Part of a small language model's weights.
Size: 25 layers, 3 heads of 32, MLP 128 tanh GELU, vocabulary 512, 1.11M parameters.
Architecture: LayerNorm before each block, learned positions, biases.
Training: a variant of SOAP for these matrices, 3666 steps.
Each number is 128 + 32 x the weight over its row's rms, rounded and kept within 0 to 255. Layers, rows and columns count from 0. Numbers have three digits each. The size before them is the row's rms in percent of the matrix's.

# layer 4 attention key, 96x64, rms 0.21, rows 89-95, columns 0-63
122:128091103088120107133194112093104154105120117101135117187106156133117091093191121167093176097149169119101120133137139132172085198170105122187163170074134081137145103151124166063103158143136145
120:117108140175116156096117135121103085195143123093170148090131167136128102154154138147116172144084144145196117139136203168147118065104120056126146138156167110059113123086107104161137147100109068
157:126102161135127101109202120163133122177193124086095174204067125129063101095160137076078122084090121133135108138124142137147118111148091156127158127153128115134125139157146112172083087143200145
141:167124021128156175192143111206137093136099171118147139120173122134152108103095099087074127132119105118095112070186116131143166101138110138147102164106111171141158113111079129100124149163123154
105:110113086145046103095117113080173137165102092160171124110112176168091141103099115164104141126077089134192138132074130107152123122127146110166125122143107113130112155152152129074176124178045169
101:147158164122159164153120092159102080106112107201079076092120142182130171151084120100146092105107135130133096157171106119166115149148089144072121167103109144164166169080152126131101053158085133
106:095101115088095137131115150159184147169104200169122156154107064141110157126124161033104129133165142098099101136137114152109151111110081139164187113111084184070175149141100156134117112109107144
# layer 4 attention query, 96x64, rms 0.214, rows 90-95, columns 0-63
113:163166116149113106138141132090170163120127100136122104137022137087136160141135091144149108154187087159072128174138202098120099143165143174098147088114129144134108131044119155133123074118138109
140:128201172185159110124076130104107140144104080126122120135112113158166148126075109165158142153170111136166149130118184128140116096137205147138109100130185135069094138115081087125141185159079084
134:111112196086107120124088105091040123118182140093127093136152129124127122119217128125104162106115134195145136129101081130136131179117085097179185139152128118128121129106187124063111128161120109
111:138139145080223121125174105093144156142165114131128094127146067077147145125088146108152202091147172157136096070124128151074174119135118109081135138115116127147164114076135143158089093096173102
098:148128137110121132087163124148174122141115193100152148124105141084082064118168148167147178165135126166128154103103094150086163115116150079187102125165196134140124138172120045095162169117104158
106:182116126135132118131113148082119120105189105080144149172085183169124085092168114148152121081113115133080146104130107164123161180133100171099104181155140088105088101167120129105057131127163057
# layer 4 attention value, 96x64, rms 0.201, rows 64-95, columns 0-63
107:052144074130150119104080174107184120185130150164116099115127122113132110165070106073151171058101131142105121171073103157085116087130130156159123133150153112109160100102144123168187148159155127
124:106145088110042113121091145129155143138130146120100134165168089100132076141085120147151057118099154147115101115164128116157147192097129163136148136063122138133105145184201088161131142188161090
092:123110164117072116150125097131148120127137146045142062128125134113156119110129183205084151178134112109135126108110137104141148121155129193124081127109172043097108189126195103148153140122124150
084:110094090090110105130142119120132059161109111149129135172137164143108162149179141112093164095171088087139139191131142100196162105118169096103101080133121128225123119118175167101121149115095086
097:168101140103077094134108131106155155120113042124130158099147115158107148155196085136135041172095113132131117153092124103093114202121132149147143163170179128079098105153085139090143135142149091
109:084079091090156119144052111113126110166085139121121062121130116134133118157112072117140138107139156132088072142178119121135227113166136120142170074140116126141137130080106102189089123100126079
102:084149108143087152072147175167166095139056104182173113136123127179130108133120135068121141124127098145088123104098138101086085154131144136100144206120137124121161066156191083178145107131119120
100:108129116144121142106093173146137156118134144179121143111095152123126173111101090112097092160080134092151124098061108120118096073177112146156115218099160072041129099101117122090148150175141159
106:090148129132127128125129122057151176142211173176087161113082118183153094114125123126146134146097101163121113139093136116111116162063166140137125130073104163212106175177159114118120090152119159
090:130147128114126121103132130169113167136127071146074143114139139142068132147136140157165082128118135108140156138143118128084115213129156130251116145072087156112138136098128119136180119167159057
091:151095084096119142132127171118154169164143118199180179137125179174117124185104135071187138139152132091144092141105157167139146144117145128152149163196154115158104100123114106148172100194161168
094:131076107106138100172084059074169161132156065111095089105093093134139134196118147070135113161117143144151133152147131125141122101104095154078091105165168057153196127123165139161113141137124128
105:151099079088106118110118118126147096149152154093185104122103115141150139116162172069140172121136139082089148182166171096144068137165152118098150119207177127165111107144202115151158156080138147
102:153083093110132127116088124104157132040106086118116149135120137146119048090098136140087132099117120143160145154144131149212105149086106145190128152120144131065110090121136083104202124139181144
098:084168146102069178156075050109108111119141143130160101146150168137100057086157154117074042121131106135123104128102176088097141150125108175130172133125115150116169161143142114158144078137132142
102:073126135170154113131146098105093184047156184072135153154147109139137161076110154134137140138153161074094118144226102122140094137158121089103119185107105115129129091141176100153093103119139129
101:118075157123076093185106177065121103144169166148128100100085137046147136081089116105102123149126172142118103128168154195194111094133098087182122124129126148127109136106137158107153173110118142
110:049139108155065091130159104072135153165202093127134069053153169174125145154159152103121106141102112088090065159103118117106108171138132114178128169133125130136121093163120116102144156134128138
107:124106114152159174091133128185095131108133165149094125133084137141132202078145123158120126144096159088097159101163101060126105088154148077199082127067076151093108107087092109149114114106101109
108:135099189137145155147134130200113126135090114164174089159117175159160102118140182121091142105173097094149126090141146150101177102198095102091114140098060113137150096144072100122092093087094124
092:101138150097120169142083110100095138171120118157197121093093134111122127143153113090129124134121116077114154132061134126080139037137113143143120123211163082136183150078080166171110119112144162
103:137110133134142114155111122125082109118191150073107109131125164097136157133106137117115084120099157112165161128168151105167142115205117140128122084083084092174147203120210138073091144156103183
097:152091117146118132128066176154162145139081137179165125145147153135118073082200127109132176116090132105100144145128105127115190148169158078127145127166117091082065073148095158088108151092157093
101:060117116101136151158134179167184092146033081130171129158119167145174104105141163081133137143124128141148160152178142098192124131105118129174144199157133128098157119129130139154186141112162113
106:147074201172153132163120093130110099131151150137129145122182100121184149116122111136110099111162167161102144134190176176157122156163107139217111158136111174138124112137142124164139136076065074
124:108150083105111175132113176149147150128072122092116151175103144076148165166180142100179108101127180125140151138154127090153089103156115101106105160205121033120182110158141132111100131095113116
086:165124126077105134092154115081126145123135146143132111100085152148164044115125174114139127165098158130113046093075177132125106171155133196138151105131124113113111134147190064108111162105103184
106:104138152071152088188126113101112157086161160136193157121094065167122149098105083147085106137148129130177132134088145143086144132160172124090197197121129103110146130101114086162134079093119098
105:097132096098079090141184105153150094087171157094129119151213120105129112095150152118107080160148118108109105162130156139179140134151132107100108164104119163127091082184157089064149120067096080
099:121170106116102156135154127154157118165115124118188144145078151152118122136153212087158162104122112130140129146094134060054050168118162122106131091175139093139173131087148112195168114106120131
102:138086160127177136145169100152121079141141144127095100140103135151158127107076160045137153109159103171149094084135179126141090122109064142081129124080095182173111110172150122131138089137074185
089:184137148087195166116172081164125110105118106173056154134095172170133129114145153079092101152086136123126125142121154136119077119145152155123139073115068214129155116134125136077140148084099117
# layer 4 attention output (transposed), 96x64, rms 0.188, rows 64-95, columns 0-63
098:152135152126128156130180117149099142067127161124103083153159159104137106108163186137129065163086082127180151103115092153176140166172125143151143083110072139090092107184113175073100109143158167
105:121126082156179099142111090121111106156094142158158119110181139138111129106159120153110117162151139097161191168144154134105159131209118080191087108223118144114090114109130168104120067127090108
086:144153124164173162103137160168135136114078126219173159102124113129099135141126109144138137123173075142145107140198161144117097175088129109166111106124175181105081109086069068150113110171141108
083:105155134098138140169137098092033150094114142111104137101160129168116101057137071130102136111095165136126071092143114106151143136119131175155182160113152102050123090123054109137130159162149116
090:089167109143148117160095080121171099169187160122133112150118115146157102138091106138105157133101129115094133111198147120113158057164126086058092142132078130169130144083177136179145053137132103
106:168117062175138129115176110100061170095114129153112093143155137123148157097150149142065184136091217159133184130099126132073063115138145129146122101124097153113173098145093157097155115132135114
098:155177158099149139110123108132120132131157159149070140121140122124163158126146202125119059138129122125181143164077080128207176073130080108125156119208119148100108130096117167152111147180093121
101:115148134119118173138154148142202088127135102114142096118096105133081065195124128136154079158114082092100119122128098174186121119090140098135118071092074192147122080096154187147114098140148101
102:071113153195146140157095095098107133135118120094093117071201183109127165160121098128124103114150094137140137111142075144167155171158135100099136121138179079119139074191178143117092192139116143
082:119128062160129124164103102088163140132171160131120106188112071090195094136134074107112097151071140119115106158091162078146111146114084120133171118145086112152070136128163160162128080081164155
075:117128178122135118151100068171097080125169092133079102115131146083146118144186133145166128215101139180076094061113139158141167106137130133096158074136092110113127075122138165110074143118112151
087:160153103078171118114133121065082116129108139144152115138149132154123125099126136122126181104126113110091097155153122179059156139149157164075127137077126081081050161102071128139051102094140160
108:134157176128178114130124093209104141141120142134080155116151164134136098107102126178133153075138095126145116123097126144140182079127097201145139117116107124110078161143019089102094144170110134
098:158143150150155069136138157196094122098105171133153042158109103134123137098108070151205132200151161096119149152116148113150167119106148124098150141172151102136127138119158159162043117117117127
082:174086110158165070077183123098171123125100124114086166085139149133163176150125078106066122136094116157123139138164105120152128131135072077129145104204135110144138135143111142147117132084036128
093:150125095107118081120109150126124154183112119072158122143129115130097154184138130187134168072213108109187149177062136107114144111100140186130146098158147108173129139121056116115094170116105144
098:069149153120140127146143136159082089081073134111079153126157132157080099166121140142162101156079134118143123137116097141102066149156204159135064124073145123176156091197111129086130134099097111
107:137151089137150142157077106103119125135202204108104163058198141122137112172165124157130093104060098156183151144151119143159145081156128164078135105125077145153096125142100089141145129113125159
094:127124108191129187148155128130171152168096119111107136132136085092151094175110054124115106071155119133122126157041110147162068106052118151134175120118138152156115130126137152151155155148195102
107:175117132109106153137135131109147113089175082141062136088070091093124166150145181143113139104116186212089098173064117108141109110054137168131150137151160157125146171121126123127156152116091105
085:177118144119159165090194115134151106155135061131100152103103143106185148157115163104061129130080062165140056077154108165142082171144101125102173121073108150132120119125132122154139124104116172
094:115120146141160156162120120097163166132098077166173158083157145182073108171118077135134151128140162112084155125101118151114134183119143161171129163077142182087068133174055141096086122139147113
103:129131188179108168158120090194136126112165146114078080173089128122124142123118166174119162082142156147146113122109116062116098074103152161127112110125104168101214106109151124128125066147097079
098:135156155117189105127142123096058106061118169176090104159100090149159170103125105141126106141128122133092136141144108184159104084098118161096088137165163150149166133071081149224136122117132123
111:142189092131112101112151090102123111148125150095124174181136114155163101191171128138125152129127132158190165166086079052073094159132138126107143165141169059193120131148103160113130101148142148
116:121126167037183116144175125100136091137151074177088110138135082116094112105088188127090164098146162116118139120085125160101155098125119139163131112104122188168091175063083131169121144132140119
082:112113114162173125118119149142147110137163131138132097078232157074112120148082143134174193132140107150147177142102112137117191135100077078129110089146128146110113072154138101089082135134069095
103:139139111141085098111125080128158150128134071172124119125039165103093107172151135161113185163106113129119085149167099111159098134082109071131101118106121108177161132183140165161076173137067135
100:144177060141109100153106109122119083129117180148127162096132101158070071130163116145182146080121112152141128155178130096133162081108104110145084114168105081135132132084049105158130147192097106
091:139099194097145135110142099173156164098166148186054170169128150043186140111123130120095134105141089140125109093118144145162152103090067158119165124146128157114085155148084096105100159091121123
099:086119182093105101107112134085100099078101144098092162107157169157128148139175126123161111146150134187046161144094090170129177112109132159125094136161184067112119137165090146078135161140155162
081:127158114153102116141124139078152150139143168100138123152176135142179074099084056078183146103107105146081141161100097131177190111084057129114131148134148056103150169169155133146117159139123122
# layer 4 MLP up, 128x64, rms 0.194, rows 0-68, columns 0-63
088:139119148113134173097111137131113103106119094160151105164068125133145142126108042081176151122174143067109114120173115142149134197144146114094162152166107120118104165169133127163128186037171118
096:125177140141095146116120112082087066122133159099130120094106186179192127109089105105175121132168133102075086161137113106117182105120152190113150138127157085098175123158089089126093128134173190
070:088109096170104107182149059192063121101146165074125137130175109181125129142102096114106121087122156098166145115170156058070140118141136147175139120110127114118178129133071096122176149125138140
083:161153136096117159110163151117121103086112134144101129165141110099139151085128130085178161113109104075179116163101087118153152149151127142106195145082146173152124177145189100167130180026127116
197:155091121202053103096109153152134103084145179122123143091120150142114135127123081151175134173130144090133159188114134050139118149112136105167122169147126104112160113170233161127112121130139128
108:157160137080135158117192192111164149132115125152065182144179115129085094089103117082189111160133150130126160158117073124101138152131150127119128107100057136118102137107110149167084154076162073
092:197184089146116146132139113106119150205116164154129101125157148090136073126132153121182119111135096163160150201091075118133127137145076124105141084090092106171112139167106104153128178108194112
069:173135181086109128132163120103070073105121066131145105173127159124135115138137094068134176079113155143103094113118142091107148196171113156141177113105155126149157215141130131097078140166151137
121:162095111118131174104146151066120109104141119153110122178195132120137109140200163123082112107100183162139111118136110185126142073151155103099165091117127182159201078138137102154161137114174168
080:159183103128127136145212071169140102148144135153097091061134125126123096154063100153115149122111160128196101192151124130132111125120145072106123128171166132152145105142097166133078120162059115
104:131157112148135180115163142101172162098107112169136103087159143147074197089153129129108105066053177143160087148139149117113132153112135146187109150116139189066115102143092147144112113105070157
093:178084112127065091111104128140121116183166126128138164118111094113112155125200162144196116126147090130160157140165135140101093135154128155069106130146113135094148135126122148112144015057110133
079:160192117122132078069198090115148116103103136200132120135122134119123132138177144115105159190078113089090116135084120147177195099107128100137091108191120094143140135184125162119120103099111091
102:147171103153137104116117093112127115138142080162118208150094146131160080123160094056172171150117128145136098131125093103132143110135109168120126134112086081123138190114166157187078099208149171
098:143122086104094041126073103102098160124143170126116172112106170148161164127144122151122159144123106137209170156135072132119137130155108157131091107165134110130126096121134075158075124195061092
095:124131139175125135120112084183088073090100170121108084139099181111108141124047084153075159120155114117145141154069066141158156130158122110094160083117146124155165102177079108116086113119088148
118:102126107162104200136177133149148085136119098097152196107112093160139077131112077089082130115152102144116098082138130151079122092139123118087109150055145141132154137198123188071096133147111158
105:126176145154095132151131097177209089139133146147136166134110115174111155139089117068210170161149117111114125084134136084144170125092147108149092160139176104098134138148091084165106186183126112
097:103128138133130085105142156152178105105112126094156093069121078156117167187056097091159132119149106138164163115125117096119213144115114099105147166138146151088096168145189069134088114141102173
077:200184143141098123136202134114129162147111080157141145157132148112165126083076133100098099160089153140159128078157054159064148190117080143139170176135143099118138119123117141134104176113134103
080:166143146080140128145161151100105088127175142143134150125080094151105098147158183159139121071075125165104126144106109162108158159119104197104134171110131199132094079057065133132179166130132130
079:124156104183169176131133083137179088134100097184160122101131070154134091219148128113093161128031139121188118105146121122112149083114137083139160147090126157101119113143137128104155153129145161
091:150149140106114099094125093174117066055101140087140123049129127104126140133154118137131101122098082140251181158173117118116116147133109099146140123157124183100112127165088100091118125154115147
094:076115097072095127155138085106114101146138159088112176144097128157115120169167173114123056053107167094099140116103170126150195124133115128137087132150111154142097147155102153113186170103122197
074:187134171109140118118140126111126134152156141130176178138104130028043150157150081141157176126109176138117101121157147142184168134096115159120144175146080165093116119095091145137078149130096154
089:157137111151133156116105078167129128095171166165180139082133159090126086085136140164135113097142137143191157170053098126144100121128149113076039148105155160167120079170093137088135141130127095
077:139141127102061180136175122141117149152110104154102152150129117172146112047122130088133102160127157159170173163151054133073080086164126140118137097118079157152151142144169164184104092102153094
103:171101168091128148141140080042055074106096109112102087093146180117124155117136076134169153130099164200127129124102107148126142149124103177164164128144123128123123160055113153109077127130117103
100:118097089122196177148078146136150157097121163153111132121103146092078153107087106129116151058104155141164200156104129107147177116104125158168152093105077186161136130207115108125120082140139134
089:087131104110075116121136183108130102141107151172145134116108124155126116084086126084118133116140160115118180102159140108139167157105124065152137200094153111056090148163106165079112211091180141
096:118136089180165103114168094168090104148098080110118117097127130121121122161087137164095119100080113090167169089114100108161119165159186084124097119142141160164194193177139103123133052115100141
071:116076084137123164155093132038146081143170121147114108075140119187094151136130115160132067092096128181151132086110109159112093135137104098080135134117093144128107111144128130139122048053097110
099:102086091138140131109136150119179078101086157159128140172117123092058121155202098185110151155149175091108115106099149118179131106128181087087111133059129114124158109202116112126153131096103114
123:157112121133102186162141139052109119194151132149161063154097096097113144152099114126119088154138150156161180138085079097192142189141116075085112150138121108148077137123145113165141178096147130
111:128089157149110164160095139119053082103131152108102109087172143142170103119120148206100143102140160152192154140153102091089062111140167167170105102069154125123161125169120080117166151113124110
060:172153092162163094181200107173130120153128129191103101133104164117091037145131140120146100150135117137151133100155149106115133064112109125182132096143069110161109129159069126092105182160114124
111:161143155115134126091122106129186148178152151123169195173078098112157102163153087077189146114131124159136082124130126084117169102090128144079058139110107122142109163164124177151097173108120185
084:157155069157197123109191103132089147103058135147097094103082207150149164145126128153099148123142137097160127127089059175118132137119158171147083122112144162117118103116071132166155147097137098
085:082096135113098188125179097117185146080113112113093083140088111156156108119160107054097111076131100116174139131107082156110177131133156066118068092108156181159155162150099138168122140119137127
113:079131081108119149144176155159160101113192111151146154097144087161159135099148155074141153118125059120143071054191156088102132106126106111144110174095141169096131183147101111165107106157106113
107:103179125169101102150112135158117131155102173134151193074128143111144147088107144097142123115059089140187134122102139138098101136174069166165120132118092155096176107174102100104075161167056135
115:135191101120156148100188085144162147106119119102169172151099125144133119135080113077162163080109121135119098136139063062136124153081133108162115191088139127098106160095100126168083142188165091
086:162149048115123104123140128076115106167178190071147136139160140106123124106208141200156168126108119173102134154122120129154160124128104131149128134191103068158130107138110157114192127129101080
079:149121149186101128155099140113113134119138111207077204104175150130170189081164155126132151143107178176183130124180123194141142157111124104140103105140126180105138074123115097140080105138135107
109:120101120163205154145148123120140130120164119195080085104187167100084179099126156138138140073138153107171186185074093110164150124110169141123164100100131177149098100145151119156120116125087103
094:115164110160162131182129063135143118151163089149112161068138112085129160143125127122086154122125151188206106151143136127145098081126126096082157127115091166178121187131139091155078133124070188
103:164114164085093090139163084092069127118118098112110102146151163132040109105157127175086190172133171115159113148121122117163120172187127166178143129185115126115162184091127156130147122130164129
086:062170182114058136112152127109154092123157157104090182103112085167126113137106071135143141128104160174135048130153059089105154146121096146116162134142120112093111179100109091147129140165084107
105:147164109190136151105153111143068092067084123180153118131094102122086119156137116069131128109121120095129115141151105105133124159094170160136092128060154114119143132209036127156138160110083147
101:138160091111085153195171131101116141113139076152155092135152069136058094054130107148101150127131152157175084178151119115116096124134134157144188144111131173153124149113153135169178158084154077
106:124100079162144209151106155105154159117125117133139121138186140116071114072116131112091079117074188161173151102127091096193110154139098200124143141075103166136127140124164104166155132123155108
118:109118147156056171144136098183111124131102140117189123097099111105129100142120135095113154111110065091179083070144158132102084111101142121122154161090175153143122137177118070083146175078101182
120:117149110129125080177168141120159130087139135117132107117119116138097122143078118134105217098119182166163116132116166108195152146151064087162109117119114088158115186134119126159073204114109185
108:200070090144115097100137090163083140113148114132162087160095107156152205096118128135115143113081151096151095139185191099131145138143071104120111149186097100140146139168137176085130149092127164
109:140101139131113117116093104176131107092162130124127162121096074116086176066104176154143058077086122098118145151121125115148166159129123168120190146120081134111174076143153109085115146094107042
084:200165116099082176143158140096079104096154070172106150112160129078131127120144130096163138172097122150131114196156075135141129129112145085160091125169132100053154111087117109145127117146128056
105:094124061107076194146196168143133100112125168150148141049131154106139101109130124143132130150132102173182175092169116134112142156124152211096115109129120178137154140081143114157101095154125085
099:163057105181148083135124150102160120119092131160089126101115147136074151112162084145167096147144152096079159169169131108147105167175144130146094165109119148076112156118202162160171102083160089
095:115133082103105185186134140132119103146166151119092111098058081128095117152133122072141084123076110129117164084154082068131115152144207136035105158100121138163136114115141117150126102115146098
157:078085120188092178119114143146174092121170163097163145087131103191144081189144137082122127094151083145162138112101126098072158132138106124116097161104129122123127117182175187120104156172098165
102:127123080123212131071187079102163075152107072143080124155128127145127136174151107085101111139147162137105117149116083091127193130152110176078087147080084133088124122094078140114111127115128130
087:135166110149084164136111063179126133105097125151161193124036129036163124096136126096128106140104124116149154143103081170123109090109171129096119170103189106166126122167116118124118175119108137
082:121145143109102165114089182103128039120122132119121117087124100105039148122127145194153110080114192056161156119111126098115082151117148116127140114122162159105140102104113105169181132175148090
067:188142155148110155133163098100094109096144121139102081161078096107095158100136100108118111135087189120071118137139095065177185174118132111096180143085122068177135155114132122188116129106164102
085:160127111096072134137104138115069101156205120138087139104124086127067126085120099146111134099206174113114140094131143126124178149150142123077135154131126065207126127152164163147141163076144103
101:121169157129142133135149152166071147111122204117138150145126128113188131179105079088168162133080086153190043137159102099142153173103102161127116186100118111120135148136070100130132158147099104
079:119106126127079084118154087131167146127163104105100154128073083149139171101136152103116111150153133101137077140217133110026117141158157101111106159100079067144121140122182120112094080104151120
096:088069137095123133094108134141028118106102166116121088143091155069065121133123148156196165128168211122123157114151092127104110121130145128134145142144123121108153097151176142132173198116123148
100:174063118125131122162102097119108122114101159162142061092096103132087123132143198154136121130083146130175121110174154120172106104115142141101111150121143124174085188176151135159178123072175199
# layer 4 MLP down (transposed), 128x64, rms 0.163, rows 0-67, columns 0-63
099:104130068137164116118111136123166182159118109141130199125147146118095155137139150187179125130133199200137114134082110072075050108054118137139119122152118144125109121152067123103133149138154141
102:168139155103118109091097117086136141108105114094157125087102085159080140117112159087092119127138167137086030180161140119122095090091128081119113109136151100172173109107165110125154061184178127
081:113138128118107154106128162129135105112094114195159143131144128149081121081160105116150152104147168165057134098107097175083124153099128125090134094114084083165142051132115089108120172160133028
080:140165185140067112110088096129191104168168149113133125119109142170122105105097136111191115128133156119123139073173091147149156088150136137162088113164158165146146129078157164129109096232108104
180:135089180220079103117099147106157109113122129095143108096169120149081122118076106098118107135103112143119129184162135068129114099120098163176112177182085075164205103126155133111127149144138138
077:122114132168089109098060067166142114104109113125193062121054187144145155103150122145107119104119125086130129112060156101116133146104104166129108140173145165127079135164140135065158093171139147
106:111079069061108163134147202102126110088094175127118227104112080174115121116063166096109141118090181160123120123162132096150133156111148142147156151115122109133107098161138117138134165119147172
088:078132142180149067129119148188147058150130129128095116153131117137120128201114109122125165127174029098141095126069133111100091099158156121134097143132135159188174126138093104138154086137130089
121:159103154048139141107063180101156206152133128131107183112152102102073134136136122106104117129104144109199127132137108136159087085125164114137120120082103168174154048147106126152107107149164145
101:195088137132170149089169133153147093124151150149178151104150116127111099141102075120181150118147152104169089156196166145165146090122151120128070135123159150177145082150175154166158072136073105
120:176117139090041132163130112179088192113155089107143071164145185100060094104146182175111096147135150186141135093097140109150105146107152130182101114096112143131113106154137132089140146146130146
079:099162185197150181196156103128133135130117083111095133136147107172119110162068081114095120152146135090130144089137128140177117110096071131175140132127143075154139065120089163146091152187153136
087:110164155059121125102059146153118105153148091103142131111132182135132081120136087149080090119182097126072119105135102129152110159115143177162131117150170127124061057087066098130127094088161137
109:137149186104076141116123120102151157152151188122182109149111165158158089114173142090145117062089154102116152132192102104116190145150134134128162112153143095125151147112115216192087153161135140
099:120116153063153114132076145106125169134150135095100182155117132094163136113149184180077115185114159148187118117139095140142127116136174193085142179108173074119136155141165131169154194133107142
094:167158095126135156135112147085107114169169141151186181166108105124150143131148147074156139123144091176166079179113160154086117140089136136125124133119157140094130175000117136151113139150140165
109:163117188070147068140119124123150160099136139104170079140085165117200155153105140170100145103152145137141140149115104150107202087111160154183142126132142153158120145112181175188139119139193141
106:103103109119106158129126135109138127084144076131096106148140139128125149101165143192150140135132149118122120179110123146113100163120025057131122157149141191156050083169135162040139137133131121
093:063153112107159161150126106136117125144138132132082132141158097060157114144143165160079115118101069179133063144089140175137146061107095142123174136100106067082094132065093125091154096127141140
068:116139138129140134116099125157129151088118129106125154120094166119184135194071167118074159129165124138117107113155104081172178183045119146123183117085098078185160135143141100155129173181116146
087:157112149128152107102139113057083117175149144155163138168101084130101114131140151120131122186085132081091157151092143145136101183082088080163135083127131199121124148100100174077193174145133116
085:110129130167114159118092157166153093122120127092142130159127101140132102127082103111078157171137087138155115125148110100073180086121146137103133103173114107166122157057157051082181092116219126
090:149139081152110104159153086117117123023124117090154154108110158101189108127150131128068121140139114149126179185130105154098077117158079119084167174184177139103123158161129085124157152153109142
087:118132172143102131130161162197108127217113161161173145127140112127160132111101040108149142115104100138137082187186142182110136121108140102133149057104101112166159130088128140173136110145087109
105:134083112108099093103114122096122096142136135165177125074070119063089132175155098157144186103119176112131105142134147138153162102151122150149136149102021159087090155140122173105118129078099161
097:123151192104172123106161136198104145133182132139179108158133139115158075061142106146123088139170136080085084114118153113174114134185081153116070112123192132154132178101122159117126133153153099
094:105087089145179163094127133080115137082082101142106112069106101145113171144137204141125117146096158080168115140056073120122148136153116132104088134156138102088086138163130155044134172149122135
085:118135057153144087102070174187184105169116174136140162152139161138100158113171145142124141134113101135110179147147196134168089077084182145110114100133110167171164163162118128157113143119084152
094:094102095102174147112090120111089130138154121105202149134107124172120124128135130129102183153144062172140126122148155121090092090098146135157148126199062146092188108092146125162177054120150160
106:170156134124214078119125117079132157168142184086173058116154128129102134131125130177071173156140193159110160155132096120093141116146144102109171136132128139150107165074106158198105141120141128
079:118115100151190163066151129127153183125128162143139141145094156180111119126114157161200113090157077103085118096148118192134123093103148170109127135136126084145127131091115182117081072108193173
103:121105139138069147151114080109213078140111120097126121135175129121147139130102071116147167099140130095158162144133112146139179133118083149127113160147145074041129125194113106106170176125134056
108:110078119080101097065205104108154145140122115136102152123180119136135096168176159117099128147133109124131063124112101140130124100126143071083156097073109093162100153123130120082119025106104123
133:171102106113142158109157114060126101157147168171139095135084110110157124105108148107135096170117088116156178132123112143108131200216095109077140110182135120098100100110121135135083198128161182
100:171171118107130099107109144131142114137135118101081089164126137137136136202149185118126101082098163080156109175126116195136099172156161087110137110105105086224144131069105139124112128144178090
088:146124127152161141107076123128131133080147148200108091110099171162120027122124152176164093137143128111183141122093126099167098093137092132194063109147080136105082141115088112106160125105144150
117:170145131147116135071117091121136143137144190148201185085121115107101083141182127154179163089101155176163121079138173141178145098145112157133130105131079157100183138137090130087115179135119168
093:103115114173140136146205082168149139167146044186118186158147148137155163135184119139117135134120109093109162139144164115085131140135095083166115171110103172141120174175099131084168126174102106
092:150129203100099056136071112116149160171097163110100141113096104098128110102122122173089130104130109116142103112136152191167111130138093170144124156123124119079117085103086146053131066149132059
101:173172109150105138120107125110142086118145140081095036163088133071157131120118134149152117130125159113166124155055137151127132125119136156129185053119128141069102089141188158113121154081114188
094:086155109125181122118133081135152155178179139116131141174103142089136120110095187184149173128130158120129100077133117098109132101161172177057156162107120065146164134140187109113133078156180139
126:150130080102097123127174066116086182107145064164136143105076088084137150182188147091152140101123123114119154095094129159163128176054157119092170136119169111092138101131102107094141121138145079
080:093141182173167103144124137194119160098127105185123099140072107155147173103119127105131107153111141107118137091103182136156088163099098147113095095116139227091121140142156157112038132119107130
093:110075143127143196140154124107123118076147110213196135118111193139105175149180084093174145113137174115138162114126190161160084157145101150160132142112099172107119113133179144141150093150130134
094:142097161192105100123046143118103069166113080148172177138146150163115140095166132072091101106107107138110111108137165117094067109135172158127116112150095099096146107062108146090109181102123152
101:155093099150084111121153160134145111119125132113173117146147127132090067099060133076166150127124108122135103147149094115131166245089173145126086112138133165137131106154197131077121159177120089
091:114161154135177179127136150149107122128097148113201157131164125191075168189126060101156129126092093145093084110130127135134134083065107179140161065088145146115131144138081123119087143127081127
109:150103172145111127192138124135111095163184149127096125115136163151159132140103058153194186097114115071152082125153158096154171113149080148121092129078135134151146144099093068154107152080079105
118:144073075067074104110135192122169132073145128164140122122158154128137150085158127129138161150120175145141149138154131136153127142064129108071108087181156158114166139184127144189173190125157131
083:179136138137116142139119081108095122113083141146115122079140190152102177176154138116082120156113045094086142146081144153102168139116129213149106092183102072151115149153080139115121126172147128
097:107182118135141108150166060157138116155118096121126135146132152147140101117131102080101102132159155151119145156131095128141112044179149193143146046149203133155145145120146110131117187087063163
087:153120107154124139141109144056105103114126168117060138137181158126142184132133139188124117125136129140098160153127054138090181121171122127166089131149063083117086137069144156130138080168163074
107:051140146123075110117174170104139152103133161105202104110116103207087162144121092128123144093161125123091105157100108138096131129083106139123193076105144139109141089042142148116141135127155094
094:124174145096114137155084154118169110210080073095102108136070156153128113127140132173112064111126117152099156174112063134139094083120128103127162100137155099151128155096056125162088169121087127
106:126149154102151104073093107172134158138098103117141159142122073157116086102114122161097113081147079138038123205108096144064156176158105125153184149088158146143133112173133107155097131167147116
095:097161112123149101138119096150091143068145118173142145129094092088120110136141179143144127153147137080200137132158153120167133084157183111113121226110133137141164150167163168172118115084138204
098:055144131111117119113134127164163118159088159137111096170141190138155116194155163161116150147110060169112158066135204115140097144128151121168121147191140136105148180116125123084083136087149156
087:150162175058168122091147097181111146165178125103121197117150130106149096134129159102059162108129140161158136064120175151090119116158150182113137145130108113123121070081110124063154130160155141
113:097119151101110106153231096147098092130163145141141146152096087108106137205144151118199175124120050133156144126160096122142115157112184118091185141112115140092178162137136171124130103136132131
128:155129161093139136136048173167101142081091170132119129120119155160133117134137103110095176106117151123177143132114160136080203064149150120152118135140086100130119141053127152162087077073121183
122:121144128175197117164161141093162093165067112114112146168175071133112154193108133148131155112178090139120146111105097113151194082092175167138139124153126109144167130095102090181140099124171092
094:169095146132165135156133137116203175176119112081113098172119125163107105128132125168124118130120120127142078116146113121151117184130070089191112076131079176112037122092165146118132084135108082
079:174139182173135195125058104181113061138172166139102137138069125121140103151091131170084102118097123153118154102160140103098155160178152167122130071141146107195144122115145111106150105153166147
095:066120104122112113149144132121093061082143178157179124090135112176100158133114103093205138148129168121141173108180125072113162133158146104111099175117158165181102135146171168179136154095151141
108:167187152094078122127084128170116155205123123162171167097125111091095109152149116183142174162076114153128164152079130065147137128131165059130123167141146115131118140176113106095134082093151105
106:103087169179114150134096163109093128096134137174122159106157145128130168114139087069206107159110156116106105146090154077129152158119120157144119126097147100059113151183193098110158168160173175
082:135145122133146143153155154120103167102153095166105105122226172093097065115111091148145137067081162133113158171098090176164131171114115156177128109130140155135090154146070136109154197100127112
093:117196187196205138152094107163124144115151141172068194100088153139176123134122143148096122139133107176107088098199109141115065130141088104125139153113126139125119092106117115163088114136128156